Part of a small language model's weights: learned and rotary positions, a variant of Muon for these matrices.
Each number is 128 + 32 x the weight over the matrix's rms, rounded and kept within 0 to 255. Layers, rows and columns count from 0. Numbers have three digits each.

# layer 6 MLP down (transposed), 896x224, rms 0.0509, rows 726-847, columns 56-111
127142181106054171120131140139107157167139121086112140109142122039103164101141123142138074113097130150139160107105082136173128155143106105055141129090057112145110123134
053089161171126134133152120118125153034118176146101150127136123171049161211142194159126123126126057141154059158154109163139152108152114119110118127089104124092167127211
169132144114132164098187164079092172103136090132162111115150054057152156162098100161086117099123142137100112144070122093170167083197132120106153108168091072140135105092
112128074134110095220119105191109170132104143112100118143133104090102123135116129089117104217161145165102104127165130097045100116177094135158130105115149086116134132106
093122052166162111096177109169116091151157136188096105120148098173143133162120151104128173157129095132080124099160125139156141137122169086123148124161172129107157087110
228114127127147080149128184160137169171124100152116164172178141138126179127137061158144154096155120120070147123105166067081113118122073074161118157155097128117206166144
152121132150174046134151027139091104134047170183125121141077098141130145067129167065124138132116083152143166106142141059108089074101099163138135170096181072154096160126
175134105169200122160155070134078157150131135112129154135109122168093172104166034121125120138099123144129078061156132115146102158115184206114118088171134142132120135125
175128132056074147115138125105126164181101147123068143201073176122167121082132088093122129136113128165098110125108122107109168091128152169143076103128131180102094109170
187106148133131188159110139156172117154132121145184146168111113134111210115084169149123151151141132126142150129159094150065125172106123063134170132140138147096205108125
118142137132132157107165059137126110105152089140116157119164124122085138138128101115084113113107124120139128113127090140114107164130162147130133117137132076146149090139
083101166081152088186158170108167153113177150133087080166194129127108078121154130132162074128148155152154138129088125086142124117154182097078149148176094117126125133111
158112096080184058143125122135173107092157128158194110070113102122093120153097094078119147118136110140157130145157172115128119154144128062161139161114151084094143136144
119201104131114146163124158109146170121169142128055154090089155121154177125038081183160132115178094136179136123169093137126164110124044152131123150125094146185142127097
146149172102109120151123170097091104135159094164119144110118118114131106094148132132133122146081162121126123152139086121133172184117088124076200138097108155109128126148
127118163148144088057134128131067101158111156092147194119162101112143151083109075112145110134142106131155143089106153175099115115080084154152123159112101127158118101110
073185181088067076075163096194136117143148085137128138147140146174074105110122148138190102177122153158122115144144108146123101116168103088165137098126103149138131141152
078060097147124141130178162105175132161142159122092129108149131121113178142117137158154122160099111083072123137193141156112100117099103139073057160132077175101141138167
093152157076127099144117054128122093143168103141108127063171134156063121119158184170091106146123167094133140099151096134124140137153233109118114129071143187141164182161
107112145127167159119123136159206115085079137107115130123125129158129166130117179160135131131167115132142101079149099126107134164126093144120074074095136116115151154070
108152130124116149083121118108141141143166176105133169120094074185138124144103149090175161165135192161033105114146179163102080101144165115099125111096152092155135105110
143211093165196203230070137127070133085000131173103115148095106110142169081164149132133127073139154101091104146117111127177148088163156116106181127115121125155165088133
129175119144043167117101112106112189132143147132110049122126110129131091095119142122188123136153179122156188135117128132152072113107088113092108140102075132132167068121
143151161111103154221134111150191145172070175180067093108063092076112116102147152130086072154149138082156102116093121150170070103108161157145186143081068188139089129120
099167165105170143150163189148136091125187086117134080080161148111171132123103141134105152146048116137136133142087191088147146155214104151200108118145120171154132182144
112103164102117167144196167151146114127169131123159116204103085122179146110178180158147113123157115174082085085092098172155105121134121163072148147182116132179135149127
164044118153179157162146132107111106107126125130126169171090183164097135174109128102167142166164118070079132093166149089122166156132136175036127098213120102074181135126
180156124124161124176127103084105145103107168087173167085114138199120018104109097100111164155168098176125125144074131091127136115120116161124093065058182117183158140168
100120141133148125117124129124147132160074109121093169146184128142100125093126090166120107157186167164157106124104182038106114147150110167161114133126121086103158120107
101123155142127105179171083133130107151128103078058116110137119085185102108067078133095109044143115121113124123176122144143114185094075058099083186119088192139142092095
118065151142232072082182092118068146121111139137090104166114158148112119116144118110118142133087077123169124132140069102142092128118124181159111066227126076135106135140
117112137104141043122085142135117137125113138155146151143111155112153113073083086134134134109173124078198092134101124124122101100150190080162114112144129086074142147136
111098096122124096124124132140119133110233112170067110150124123172176099174198128130083129172124111147156137161094157150115153066178116109170119098116131147107123077190
136154120110182130146134159109067086175170168205163131128175066194118124192195183129197169152132101180157152143179125120125110076107070088120050154146154141127143092160
137177120132143132153182114117135120097136128115131087137154100137165100128184134132131113111150142099176060112085097135140112125108159078075161182115127145139117119125
148120142094132134123148112091124123146132141154069055146168112134119104070098134159121156098145120156139165132121172112100084166200134141171156130140151095103133132121
170159126171079154154085092122128099168182106096171146100106145165123102131181125091138146114087091151089115163083134103142110130147050114151122121127106155143096094112
133132123159136144125108162131142186195132110085123085102152124063095157113115152129121113100132106145095134167146080106057115169156149159119145172125129112072138107134
100080096067185157143106121114146080093151143098122140207133142059122150145072098096180132103080077152202114158125226117129113144131097119118162116147120163155097132143
137149146139110126140129098103137131113132146112130086133116132143144135144162185140155102131124115125143104120137120129100094093115122141140130142110093112188141137095
116132156137127147131108057117072166152127123064132131155140147150105124127151198109125136093109179097172099157055117098195100165139099076114168155159085133116134070136
152158112096115095116120062091137128106136146157145154150177135128168131114128142127084137096126119077111150089131119122136139103112119115084091148131156143078194065172
142100039155098194129162172099152115148151114114120164123109110097134106102136156134070139161126098144105194112108152120098094139149154145061119098101200098119140160111
143089108132159117144124080156080130145220122146146127173149124122114134124130156154111131147114118144087160136159155121126112114140107169140129121121110134147163121147
179110164123117121106101164170131156211114144096138151153165105088126098108121117113120141145099145170162152102134133115139114146112110109112118133105170125128106106103
116116102178116084108168101105127165100088079096142184142017155117121145052135111131161097134148112147177132168114136096140120161096112133172160139131124110122149097081
036155117124101138146118181167140150102175127085049110124111125092189069099064094098161122165100078088072159107179195072174087108138236050057143222136030176178227213047
172118088116094112109118127147166119167095181151183121078141116123134180130116152111155105198162123125090114141163144093162182147134112091166154148113152132084085160111
150152116100111128142135083197116122116104187138123164115127094046099172137080093104127094141120143145149127164181123143087163129120179162180198175133176127136136145164
120123149086164068072094169057108091137146155070213098115133082126131095048147152177147127103083068125136068174135087123169113114127132131093145095094111099216117155112
086116096124162032110091111128124225111184159103155089077104103109143202145126076105131117149168154141121134135107083166097038183155095087130111130066164059064187083037
158099046093130187135098135148183163186125158065112156131155180067130144069090140125104171128115098106150090118127131110156079085157144151134101100143178121161077088118
124139122113097162141119118105070137168150146133091137155133132109112073139110099127138136093118169114153146146094130097116131163139118087096069121132100127100162091102
082100119117167165133138152118133065085111113157033134143094139145084115152116140115145069114131107115089106141129149160141163137125104152124167098137181098131136121133
149115129190117121120189091116105098133223121115203118128117147100136141091165119086090197136105105162138095104076146107095064152176106158191190204113097203156090145094
106122108130129075106150112103133156127110119164097100159118127157097102129134127137153115097132153126163126142188093073089152119171102106140162026105108071165092133122
131121141112143139119124143095142169117103149139096087091103155105168160136116088117109117131090149139172139109126139113116104134150152076113148165149061112117139116117
118133072192140161120125056142135149139126167107112162137156085078092111114114109097106128134192056115132096127119105151132136108094128151082171167121105159106060130161
117122153126127108136143104118100119143127115123121122140114119136170155120138156126145144140124132122131118116136140129151111118126134147142140150134118116142134137148
122108138129126166145163183149139076145146122137169123118083168159154144135126185114105141082081129136149070217110127146126081168093112115137161124086143141214132137103
121100140117123180146202067140148189050155057127081145056131073068079137137100113089108099111212101108106134193140067202137151120109095163065086099165104124143034142129
109162118112146145061098203130100157123139089143186116140164177151201110183147125113169158098157103174163110118160085090136106159136120149121110088123102132138135171121
125188065114123077150079112124104112104173143177129157123157155102139142137171191107131175160154120067098137076106107106141171167124137100094150155161135086111155107109
174072172139170192138104177095144108084156069116105113119164162117116045107140066136132110106123163149143104145128114156160186159114079149078149117138141156099126171114
107118178189121169134146154120139140145171078123104129063154162161145105182185145213097096130091168152119085140169107160077116195127097051161131148102128052127134137151
152141168071147126147108136189148112117092070121134086165128084131133145125133127186074142148142136124112161156100177078089140083105079148151154091121122113133092121139
114126115155115110131140055184095125146127126149107160126136159146183121158118207131142121147107123105139120097141132130135099121125132150124096134133132142127156113138
086155096133107095113137089094148138143104097171156146123112155075123166122159120168136073092148119171161071108121112103169136145175140126194093163103104119141148103124
180125186096142169126134165137144166131104138121100110180120130125130166139094064114134122178088121127162125108143108146109140086143094112110162174139096096125158108092
095119102165149072115093139138110098153111126126117104162127155154212116132122155163125125096170086054171085129132145109147174126123188124144106148136140084146170123188
125146146097060155124081185134121140068185089150130209101122142109163136152127146143095160117088151139158127130156144117125172141143132153129087144139138125127171092178
100167087137153216055128087066111097130150152138084182097115135164194104087117074124183043086131160172117124111133152133114141113145153102149120147102079150118104087136
158136201126191128126102083083146118038126133146136167102065134137142144105126148136109141112120155129159124193162112084124164171169140115092165099122142080171062127124
179157149157118115133114144134150124114107134092123135187108146135168091168125092159106109134127102156172145158159068138152141118134066125154103133115088103120152146140
134143144178103148209147157126143180112125079106117170137081109083146126136127118143113162107112140080117146101110179160118147096130132021123126139077071124060117097093
170132087173136055133144091133126094173181196141099200100101174137124158148106072154136127139159121074078117128093177201147116049156140159135129163125093127133120128140
074126119154112040169148141200120130078121104107129160117067093089123141073101110193129072121084138140124152117122129106080205117092110129138149179121094109114071124130
150114119119119144150120159081142160068100112189087122131153122102097131147176123143166092119157111135131079083138098105129133184166066107174104102140112183129143096134
127115122106131107117146084072118140124054115132116155138114166141171181170092091101140129118127155115128104130142141117155172107093106109169086135085098151150120092128
146156129121115164130128119104174138045179194129074093138168100129118133126112104125127079205136180189132161142152156119128154123156051078139173146119116110112088139119
137090155149112097156135152090165112179096175135128133125132114137133097116091069068117125076174131128169165088185111120104106199103114145169112142149163122067141145097
138180144181164053138144116179100085085139111153155135105094049152129121160069135086167095196153133126153144182160098162180139168137059146131120114160090125097063117135
137119114085126075224108078179167095094167156094106137133133114121094126118173100092092092105125121094168145092147142109162127086123145149093132121049157120133106086122
144087159141177122118092134162108100145187149123111135109109108130126082181190140047058098116079143099115181126115159146093151122125154121102119102111164152120071131175
083143139113129159130125107178085088198109074099135137119106156135094128119145106126116163087155169086113088091091103100155160153160154141176119134113130110098143140126
126214134189066128165132159136141170108083127154179142136153163154076162073134063167185159139161131094169116187163123074143100135145173174063056149121116094175128119156
114113138170188135110111168130093077056167067091201169142110202101110181089106190191100091116125158195137104132109101156113080152159082124133147189155229082165110104155
130093146117130154123142058142123138155139115105177122124135130125185161117109163122113170119138118135131167143072156116108153096106107141139156121085103127127092118106
196117094177118110132120060121165180167051193124104125140098083146117183140097190069151182124090155198156140126154146084166139121160098186116104104127126153126146171108
127150150186148145099136143197117201158103076097125178163131159082156133071054127106095079135117156112155158122129097101148043103147133104157101117120115117128152140133
082104139165102136062150099147096115106195096128116143133132103095127153127100108114083110091152144139177086173101116149141109182133168141148136163150128135160153102152
164157147111128113079080109143156145039102144186108069093022170110062099143168113144130090081088131181145172144131163131114145138100081091198109124129148120187122102135
189096142071093120116142104127126092126101063099157109092174157069077158147134115132170141122109076144146114092085095076101163193193104119174107099054101156122174182120
129091102071125069147140203096112160090034134168086181161078145179150120142131204140097066181121092096094079158198164152097171128119046122130128100101079142108137137148
118147083170096134141162110121091130102158121085158131161100100189147102145119106061116131099154146115116095117094148124086142171183110062101199177134155119108163166101
118116099077040076149090078147148108239139147230065040080112202148186104077178192094154203101150119107163156169115117146122134102137082160138189103156223166156126116128
155148161132114191108133185125131167128139106057149119140134120143158061142128137116107133128150152105101141082148136152105149139144129120112140113146082141123115139105
153117145137153177089138102164087111091169144117121109133123129140105161170138128068147080162133113125163089106130149091217108072107091151107116159123187123129161170152
080151215139169082197137145154111077160158179181123135136144123070095143127108100166146127125156101140145118167076130105037134085135092190093158075087149059099174158154
109147139118127161133083194149148114131150080134101139123089084086143144121099131079141117106149124087106148178114152157095126109113114112094130120170093121123078161127
150118109104173106126155207164143166154118121111126135122101077135121157106114092120098043221089120131149084060107157112112104134096087120119126083123122137141110168129
139100110099120084120111060106118127121120112124128185156141142095163113152166158125137123120141111087128103093115141119116152118133146145144161136145159119107142116107
131097119124132169163102105151152092174189094138085107125123126155132130148159125155098124094121189187097164149078131142197135095144138113114117164123142173104124108111
173136187124127107153134147078087132090112090131144146099079117125140149154102108156125094147118134143096144180123115107133096123116126138095108129129125170135117135131
144110143101151136103132097060159135129163075102127134170148118113199138112150087143133104161142147145170070087128129156107132087205169115091112169118139171134123122112
061170149090168114111138102111083090132070080084067140156116155140149172113150135136128099106159120143196115142103102186082094093184167045099154151128115144109115144140
103197111108110125116137138118187111125149115140074083111150076134082174117122103112110140125139137083092139106123112141086141100109165131150180144123138062076074095135
106110087116140159114028159136124141126083146147089092084126099157153105121124057122224079052120161164081117110163146162176195136084093105114091124112124128106102112102
070181104139099062163150201089136146059081114164103107109067102183101108123087143132162181117162161140079086129110108166169113115117104112106124105173143081137115187138
136075115152074112168105172099119130105107160145092144133198119163165112128095136168163160146107149099131118129123143112138100150159145087148142082093111118122067142101
138167176053106119126109138139157098126076120152192093093144123145148124152149109114106112095125120142146075128143111147093120175161159132180116074104152143121155124140
156189139151140152100150104142089154089084106119152110203140122113094109074131157089117080126104108093112084127138136107134192087122169194105133131143148138112128144121
113105087164123093147082093146103179098073142103170119125137145140132154159068133125125079137139108136091087107127084137147160054097074143142137115127179154096182110069
114104156080140102092114077193144086063106146143154173068121161105111173136082123124143117092133129173085127182172119147152167130098110114169086106111175102158116129182
111099145132204160159077063170121125106048130129157146139139140101115109132128180112127097144143124152078101144093153096150139094119194137120100064137168138137150103087
108122087113104077105129165102183150138101080171153183164163145154151090063167122113129096143158078079167158167120142111084129134156191116129082205177179156136112142121
106043146136076125160119146163117092120114100069124093103139177146118144089156074101179140085149078134134110166180120104250125129138060159095111210134158120088148107131
071123168083092072156117122138113124082037139144147172138167099105253187109109128157124124156113142121193115129134166151121094115135133178097138182129138113143178121085
183149115168112088103157083176124179121116150115081149175118146133182161176104184138123099125113137062114064129179128149188082192164100096124150070093106087107109084144
111125067127112111164149091113156128110143139193135132153126069151119120102104102065101091155125112155118126067095119155067128154154142167087105122200102162131120131155
124095137129150157117094133102105073119086097089092145107126102141175166128171129180117079102145151131113121143115175122184124081137076128088130119094072136084102140169
161116165073100093130129109071129149132102087163087064153081102216155133129161103116157145136059131081123141092085085152100157090134083163097105174118122073085084115114
# layer 6 MLP up, 896x224, rms 0.107, rows 727-848, columns 56-111
105141158194083138140046095104175092154127178136135149137179155112075083078112134153142169116148039129106147097088131165136150126094139127189172107112078093132116061081
131195169134150096157123126074123149126092126140160140192167120099084082109126179119126152149117105163153140142098153078111158119153155103098164166191143121165088166163
103138123113091113121097109114175174141205151125119117116132118148115105126128120111147140137137127160122121126155112121096028134136180143139103111107102100114175087120
109105133136148141149103155215134056141171123160174075118109185153109108122135150152216172198123123122121124114118126186063104158141065136153146098113185104102118160116
135099141151124110148152145081167170082145092125083084090169094107085125143158089109167186141147146150012100191103126142138069118104161095143160151176173131135150160077
163139167113141068170120078147179102155137094148140000150131139194149126164099146189148137121166137162125102029148070166108112087144137161153137166089169095128126118093
137087142119085113116148093146162096093148135180123124073164116152083111168101124077097116096123061144165159160117104154099156162125090082126154100084109118113139123131
168174151143168152169163121119139078087132164148106139067127118148165168131125127207172124097100126040118132134139135081100148111178115170169163109157116144150089162168
153094112111093118142141086171156071103122099230073120195175128059130139090166147103122101160146107116137148142138060169163099140063138139157138174160161076147153137135
146115128125181092144172107081200128117207116129093105121124105132144130119190135101126166182139112166111116137130105137112116094135135149118077111168172168169085146128
121139159125075125124153122120125086124114130176081149170162113094108083113119184114144145147136127146152122095134193165126121110178147073091134122154129120128101085178
161090191129080147150144138203166167172099090149141125116089107158091112088125121108146184139104069184196135131099109173098155138140108116123187139126143084142093146111
116155151157148137123095174128145121142143112117129112145109147116084149118135117150154136152138108144168081113068096159107163158141090104129169099103103100154117154144
137138142187197139110124148115130143160131155129115130191137164137122131053156099094108161141069144173162123157153075190165133119135141172112130080088114126141096069116
111115128152130128187179102153099119113087125140092107154125160093144103121126120158156127082147176114125166144163116058162105132120115140069093137125125167151150124122
150105148112117131128101128187159117151127148147114101184139157169129124085147166151098083175094124118157097147126097160133109102180144107105155093163104170127137112139
140149127161133155107224144142132117126086184123104180063180130129106091105180102109155099155092125089066161105142149144092109116198161156179114133102146125153057132131
109122156142076103088098106127129113099139164136148099151122199162129202107139161159137181127085119096083096121106161135133111100145140149127118102094082069137123161094
074120114162173169169171112142152120133151137112102168166159154110123129090131201105133153164175075079122132090118147133093157108107109131155099117181142172157115164129
114113147137135116125163150121096079164082091127119094163183170087083090121164144158088104097122063098146135151118108109176171131112122120108160174117096202150115161095
158131105091131165168100126073050094059076089103111091166152123175116174102106145104162103155078090113181100135153199090206102123148214122138149116150136172122107163110
117080082106170092150127106104078122096100143116109139131085114120068150184149079121082143167122113083108122151099125154173152129134123112067131110125186108126133146157
140073123197114142062123170126112130132121158055146136146139187142097169138147120118169197134124157136151046114131144087114089084148187133183143167112093128093110104128
100114119157084055118084113110139128157085147131111138125093090151033132123108119113100076158109121062158157144061166081126121104153194179135125176120072155105103093138
039177149159076097139131113103073094110076127148158144128120133142141116160161129176084118111151127142143096112159089055125145098180094164179166143137162122134115092172
116108123137107121107101098141162110092120111186139069098134137120162068111162160134121152110126111143113144183103174113106161104149092178125117094073149073125095105111
165088083078158153129150178096114078125136134073087118175136102242160149122215156114159146088125069189123109179047116129130126098099137127182134109075129135155158108177
155127119133096141128160149120125162127129154190122144211123093152060132161105116110115224126096159139128185124166085130101093211171110171175176120130106112156036146091
084132138112066137190193121110110105119170117099108127133127106086111129083114180069124091064102144129147149112074101086128186148112175173108142103190106096151119101112
138137131099105124182133059122130163136093114136123115073112144153169127175119093149167107100169142100085076114127158123137124135134158107115192215120136158074120101129
088119075127184086112194101169084099140120132135144127135175099132136047128094156163139176112157119154185095142143099157079141167053109129131116169107111147167073118083
126168193129135145158116189145063083089142117123150126171169118161035151174159103080115103091108107120130138190084127112160136125145125177059190149154095134175158095135
152176151136136101168211111169152085194191087153131130141164096138127090128154114126088127143088121169166143151130106067166089135176142115100068111130069122166081068122
135126177068160123140106216144103084177163140102101130170104198109061155114133091091207130096181137147095127098110104135068158110161118134106138109105092109123149122173
156118107148141128152100123130150107091156154152139173118106144111182120128180178165143120113095085119120086097041115097162114144122115101123194135156139118110160101145
158150178138150126107155130134186157147123115152064117116132198163096069095151142107139148214142079148094125130111145157116089136105105161178137134077089094186095079125
107165119108187144106108173123118081061103145158093128131077067165160134166149110153150114122170157094171113130108159121111131129119066133202096085163163167165137141058
167096152173194148129096117139186146133138134119093117151137155129057085102085146153133136134121113138150092154087096075140130129175121108125149102135108149106131086112
144136140162134143092156134138093173093137144146105126122163191095118109112114134144166178126143080077160136110080153136153137168164115110135088110090132169089141152092
124219153193171101093099150144120209187156145121097131102122136122154109118125205136124111124154137140139193139128102098121087118105113098162126111133148123161131086121
136131101093135140125158112155147082117108140138100124141165099142149061200150091184137093099121110117152142109120135121097120157122149093132129156089146082101139126116
116105131131139119178201155148058129165163080137117112138171108098133164100168160114169196150126108167151079113162108165134108090099072172155106093155193140189153110146
107102053178131061082120128128094101160182092082168153080142088145111127140077089129175130106127072154092157126093132119114122161169187150107115168165160137097160140113
133098164094165078114144088112186193082141099126100160150116191140096103175099090108166216153112127083143074128167132133107088066182127099186130128111117135176123129105
143163140113142145154170102185147144130105196061123085129093113115073153151071108155118139103121135127137159136135115079199121139182127168153104116139164111123072174124
124095134111176129098103171140066115110060153085143190092088094159091097130087093108123150139078071143072137131139150149216153132088250135074092178167091162108202158077
147109140091165142119072108172069062078127081112109073117149144122155066154157118069099163161137163091174143173139134117085097133101136101146104122120074125141111105145
071130117145139142154150146126089123153107131148141111069137111139075104125087196108127151171105136178102172135108132123128136121157103128151181137169100188149105116161
138104123126174095087145125140182041095112122088107101170116123145145105142159145110142075184057099182140107169096121117132116099104176071124128168143111137240174169128
112130100162162089101137096119162130104141155155159151087141129141076078083087189114161062077118109111130144159127146139164168162119112098070125137120077110143125114125
072096090144175131134163201116058145109219073152107121092112124159177086187097102164135122136157099154108144088094097052129122175095105153116124147156152119139158118142
092176101068160126168078118154141115180094131164185168113127136138128096143182148104143155108115166156206172160201081106126116086075108156134112114143156180058117093111
190143139115075098122135133160129140125136124077165145106162137120152158138088136154117128140140138100110103127085060104141101138186127141182107180091103159115123121079
100088132149178155106096103147110123130131138101130043097141135093073096106124166121126101245148082198080059109156104132077049160122089106181141140095159102153044182110
102136139120114121098158131130129107114105158112126140155149085168139117169119176107180128105119105121138109135113105138134106144102149166076123163100147082136141148190
124125124119099145123177129144108111117099119123132104120102066205124124152094108146148076120148125101160150099154161101099140136160197167103147111106168185157090133115
122167128091153076134159161115139135193117127153138095169176104153116144160184094140130077155095150142169160121112098127171097131108109103089045158174115086139134175147
154130114156106169138159086123098142126085154105153135110132140143156101091117124152125165141153116142173177095060125187188086127145146107120104143125127114077106119098
070141103155052105119086101146137124113135112114076101156053133170103117118078125123149091099100176102105132164110136171065100165163148176188168076113137129148122130134
132119118148168145119125130090101126122170095148060093157088141103134155149116138134107115135099153103112152109138156148102091101133162149124175142120166111113091068116
152128144119099163127148141122130140147100143148119093158140155106088136225134178167198131133126083133092105111148107144122131218148063123112169119165131155132075132218
106118172133194122156117128131127067131116093146124157125060128174046089121181118150149102118070119138157147159101116168164160145107070183117096109108135132141172153148
125080130158053131138080122093131132151172148087131151187133124118113098154135108130168180144103129061152122083169156143104166059037146082089195109113137144065166021176
130154193159062102100116136144122129153137167100081062137123140081165104154140095103098147163067139058117120092065162100158092116091068123138148090171112117110105106046
143151189168113115179125078182072117159109126151103098082096140155132085127226110105079164187152150128091127147137162156119104140129114126140099073107122189188172069118
134150069121122078146094120159111099157110108144095126102113126155145074115118191190164171139075086159135113081094122033119156098154196083130120136115074145156169145113
169072177134114132133133140185124124152138128110066112123102143112147113141152125112125162140102161133115161123141133115138106166117092129131166131114127111129116097106
108150092183157086136115120131135080107102062125135117113148107157123136142105142111128124122147059151176163150101139084101175178134148128121113100151166141149145178156
147124145144134167135137174114114171130110094122114110110130091134093125152125125121167158128086159146109121110095126136137053148104099147154132141160115085145103132104
143121216070172088114129146098114064115104155097121156087099215080105125132122119093144104133100119114125148134173084175155150109142122059112119054141091109129090094126
115156056211081123044151072076114061119152098113185148102103137118125102096099091177163089142097195152115134128155136110101104148135115132120123080108097161112127064097
143138092054105124160119106125070113125164153117156113119131114133123171187147131152100088138084177128176137110124092127121162180106142106154104131089140116149182053107
154110151201179090096063135120143154114107119140089169139142159101106157118171128109125089124182113097132134120098152141167140154089127142125185131109119123126125174113
160083120098078103060164133134167119200155144107138065103164136156089146116163120138132107133111144120151104139140114144117135077163103152174087122161101107119158090095
183161117147099157140107236117158131154116136119177106113118105119154128151133197112097139142121145137145204078121101154186123154123074067079160155135134092134138029093
118110149104124131139105130095106139145129133136058121115130127118051121143122116122174130140130136193147131111120090156102119125149114102140123177114189128084116172145
113144122134182158127130137160126150159102181099179162129126105163160148101163092111118136154197155160098172135105088136144117153171186122104124178134140110123124153136
119113117115061062090129136133057116198098129153088151109137133125185133137135162132134140136143100152164100133131129162198129122093145123173120137149124095160152133181
143145069215125097097154149225084163130165135073137167084106123175081045068092155157151144154192140115097086094175139144204130159144134203166170134202093132081107045102
128133126132135108111119132092102150110146145076128181138151138105164052144086113126082195066106161173124162136087122179074121145089129130078120153168119138186133090102
127116157109113139141086130191144104117151115148138103132165090118131094117124157157095147112120112086151198131123113153121163184094116161139079129063118079139124082171
128089060157094142074129130159132101126169129121150139094116079103157143104096111086182132100105095117070169148100110130141085124136126131178144087100167091099151074140
147095100133112157118139112089097140143118128117174041132112146105125156147107114143124200169069119092169157052102116153120151132095102084150113117140072119143177129168
089074111129098106121126107156170157139107077173141144182109201134088100142124133137156108123110095137108136107113126128167167114106150100102115150085153167132151130125
087087156065164137140132115120143149139121129158041112112146136128166138139162157113150149133112110132116108124155155140133113130053121089061127136133099172141121087146
136142092097109133140130144069114153162161083160164152131108129094135160137176149128106113065107094131147173164097104086168138128071176067132186123125155144101080198113
119167116093162165129102108134117134166108126149153125100146153159105108208119160114116131109123135113145141098147186134108176117105184210158069095090174144112128077119
174094128135127174123146124143084180206104178122084159106116079151141131151109078130126139091164188094153117079181162089211072106091146201132076060211141204111139162130
128117152111140149121142060090205071113105210198102076091202196100099150088195107121107183155128135151055122113151155108179170119104134149131069118078181121097131154184
131133092109140142126136118112169112118123140128166169109153166117176131121151136124169243149113100159071185121142106112100088175126095124080093147107159141126149151123
120107149080196114132160146162121122098142157160100151133099085122146112137124098127145143130141107111105170143142134132093168102144164086156181134142143126128110087074
086101114118203093142169151102170121145136108072187101120102126118108105178175097047107135133145066112208149124140145197135085132143199099107138105201079184121044159121
184143115167155167150171133113087114153145066151158052134161120125149157146121086126144189118151150175126128129127160091127198140102145100100123103145074111134203145132
152071200192137153117139118129143143129111111133175112121128208135143051117133104151133109153121133189070177133129099158119175145058126117171133104091088120134110138133
091082081083184058159094117147000167114147120122140106079100130160086174115129099212108161137138104079133123172098150107107104061191157097175108129092178135122142161147
108118141102117099098122110181081124165084119079159126064106101147098122135153146152147103170099129150135144130149189166131183057159155110165109191067170121143093173103
136142137141065083085125161099168216130169085108148033134096145154124181122104110080095151162189185120176196133144190088081096171170105148138160160154138107172107161150
068122175094110121127143124068172133154107119144164069148162089133108185127185129178143120089140055084200119114170179085120138089111200105104084149209148113151084135173
143118143193092140158173137144090153151095123096160109136121170156124145114155151162170169103168121097153109075147137107133118138132133095142116072130116138138101117116
181126104161133122082105129132090113095132158123146139135171169138129144115130099118142076136127164067146075103162171092094183123086089082120116129147097161154117137171
109101149107162106148121114090136091139184119097106143186107086178130100156161140112099123063115150106076165060123154166132178138158124124123141108152128096133115079126
127102091135125091165116160090135128172094132167163100148131147144113127121147167090113133134150134133119115074068113158167049151126126121110070175170117113143045150151
090148154135108113121103125109032161102108052111135124104172123121161174124106172104167160149148099175173061146113075088127138124115135114132087104174147104177172105130
100151116186217148135094134167127091096159183118138093144131197157125134169141175102104088137131142117078102118148056062120132172034061161137143096183104109141159128104
141106085132099110129114170181172130142178113126162106125137129125161104142147118132112157119071155133040126160086119112146161173143098152093106129121154119160127119140
098146111133133129093128159151148115234137140093155160175142129138110087102064142076118175138180075122153123168056126134156150098131070077130050125139115111098093169127
115119091163162139119083173055145135119133185168146126119128160129105136085179104111177132108073163123093094131189136089154125160093117111115162112157136127118151136177
125093025102173142082142094161101128169094122107146110089132083173133101140129173118186156104115177180061073140139076136102062111149112125118101067098143126093125104101
118153046142145098129135203106085142128152190141103101125135119151150108164164116130157159071101168149111171064081122158135126178133155109168074181137174118129141094141
070158119089060078111144124163165119191082164174107137107128106170112083134122188159102116158163119170133128135086140112104141129096121193181156092143105097151137158080
136120116041118203094109118165145063125144123180077034187126089069091138177097116122129152145105135132151129087103157147122071121124108103106141061204105151143116067118
133059174058111141132106153137114112121157137118112143091129098107087100158134115112157134106145133129134148131100134193151168155054115155157136101167080173145140106110
150098115142114141154101182087143109088192118135105126131082091137134152106184134116119105108091062105119145132089150103110142110131134071132182152123116108106080082159
165110094109110093132158115151161179190096080022092051138148117123115110193115110163107141153116141201120089109116138106129077173072105105152162121124118127118135120195
160083172072111111174139073110081154153115074123096136093162140112138144154113083115149095070068114147121134034125086117087120099072092176222126098132121097129054139140
122162116116131127119101139196158154242147107107086133132180130122120169118087159143117172215146110116125122154130115172136085196099088096080142168164130119154155080113
123129144120147107144128164158176158118169095133127114098148100149066072143089108182123125129095092182168094160194100136119125118155163140112185199095145149100152181154
161169136083079091086098200168127136177136142116116128105176134199197115178085129116116118091117102113165088106131119065126136185120166074204109132080153142126060068114
084167129164068128140117113142152161101173124078136127103255088123068101114147075131093134125124084085098076151122139123169056139090117096106080150089077186162202092087
183111154096133081138129157106102130156096185154131076096119190090056115086183152086119108071166144170135179134107189089114123167109107160154139152162126138116101164120
131084086155097167104082159128072166171180075141137089186138140117144147155149127089076115135100164147110144153177104052120175167127097095117101148119106088137128140169
145145117169092147166092144158116122108057097073119118105110120107113142139126138131081111107115137134105161197087134135146106157149164143105134055175148115094151061118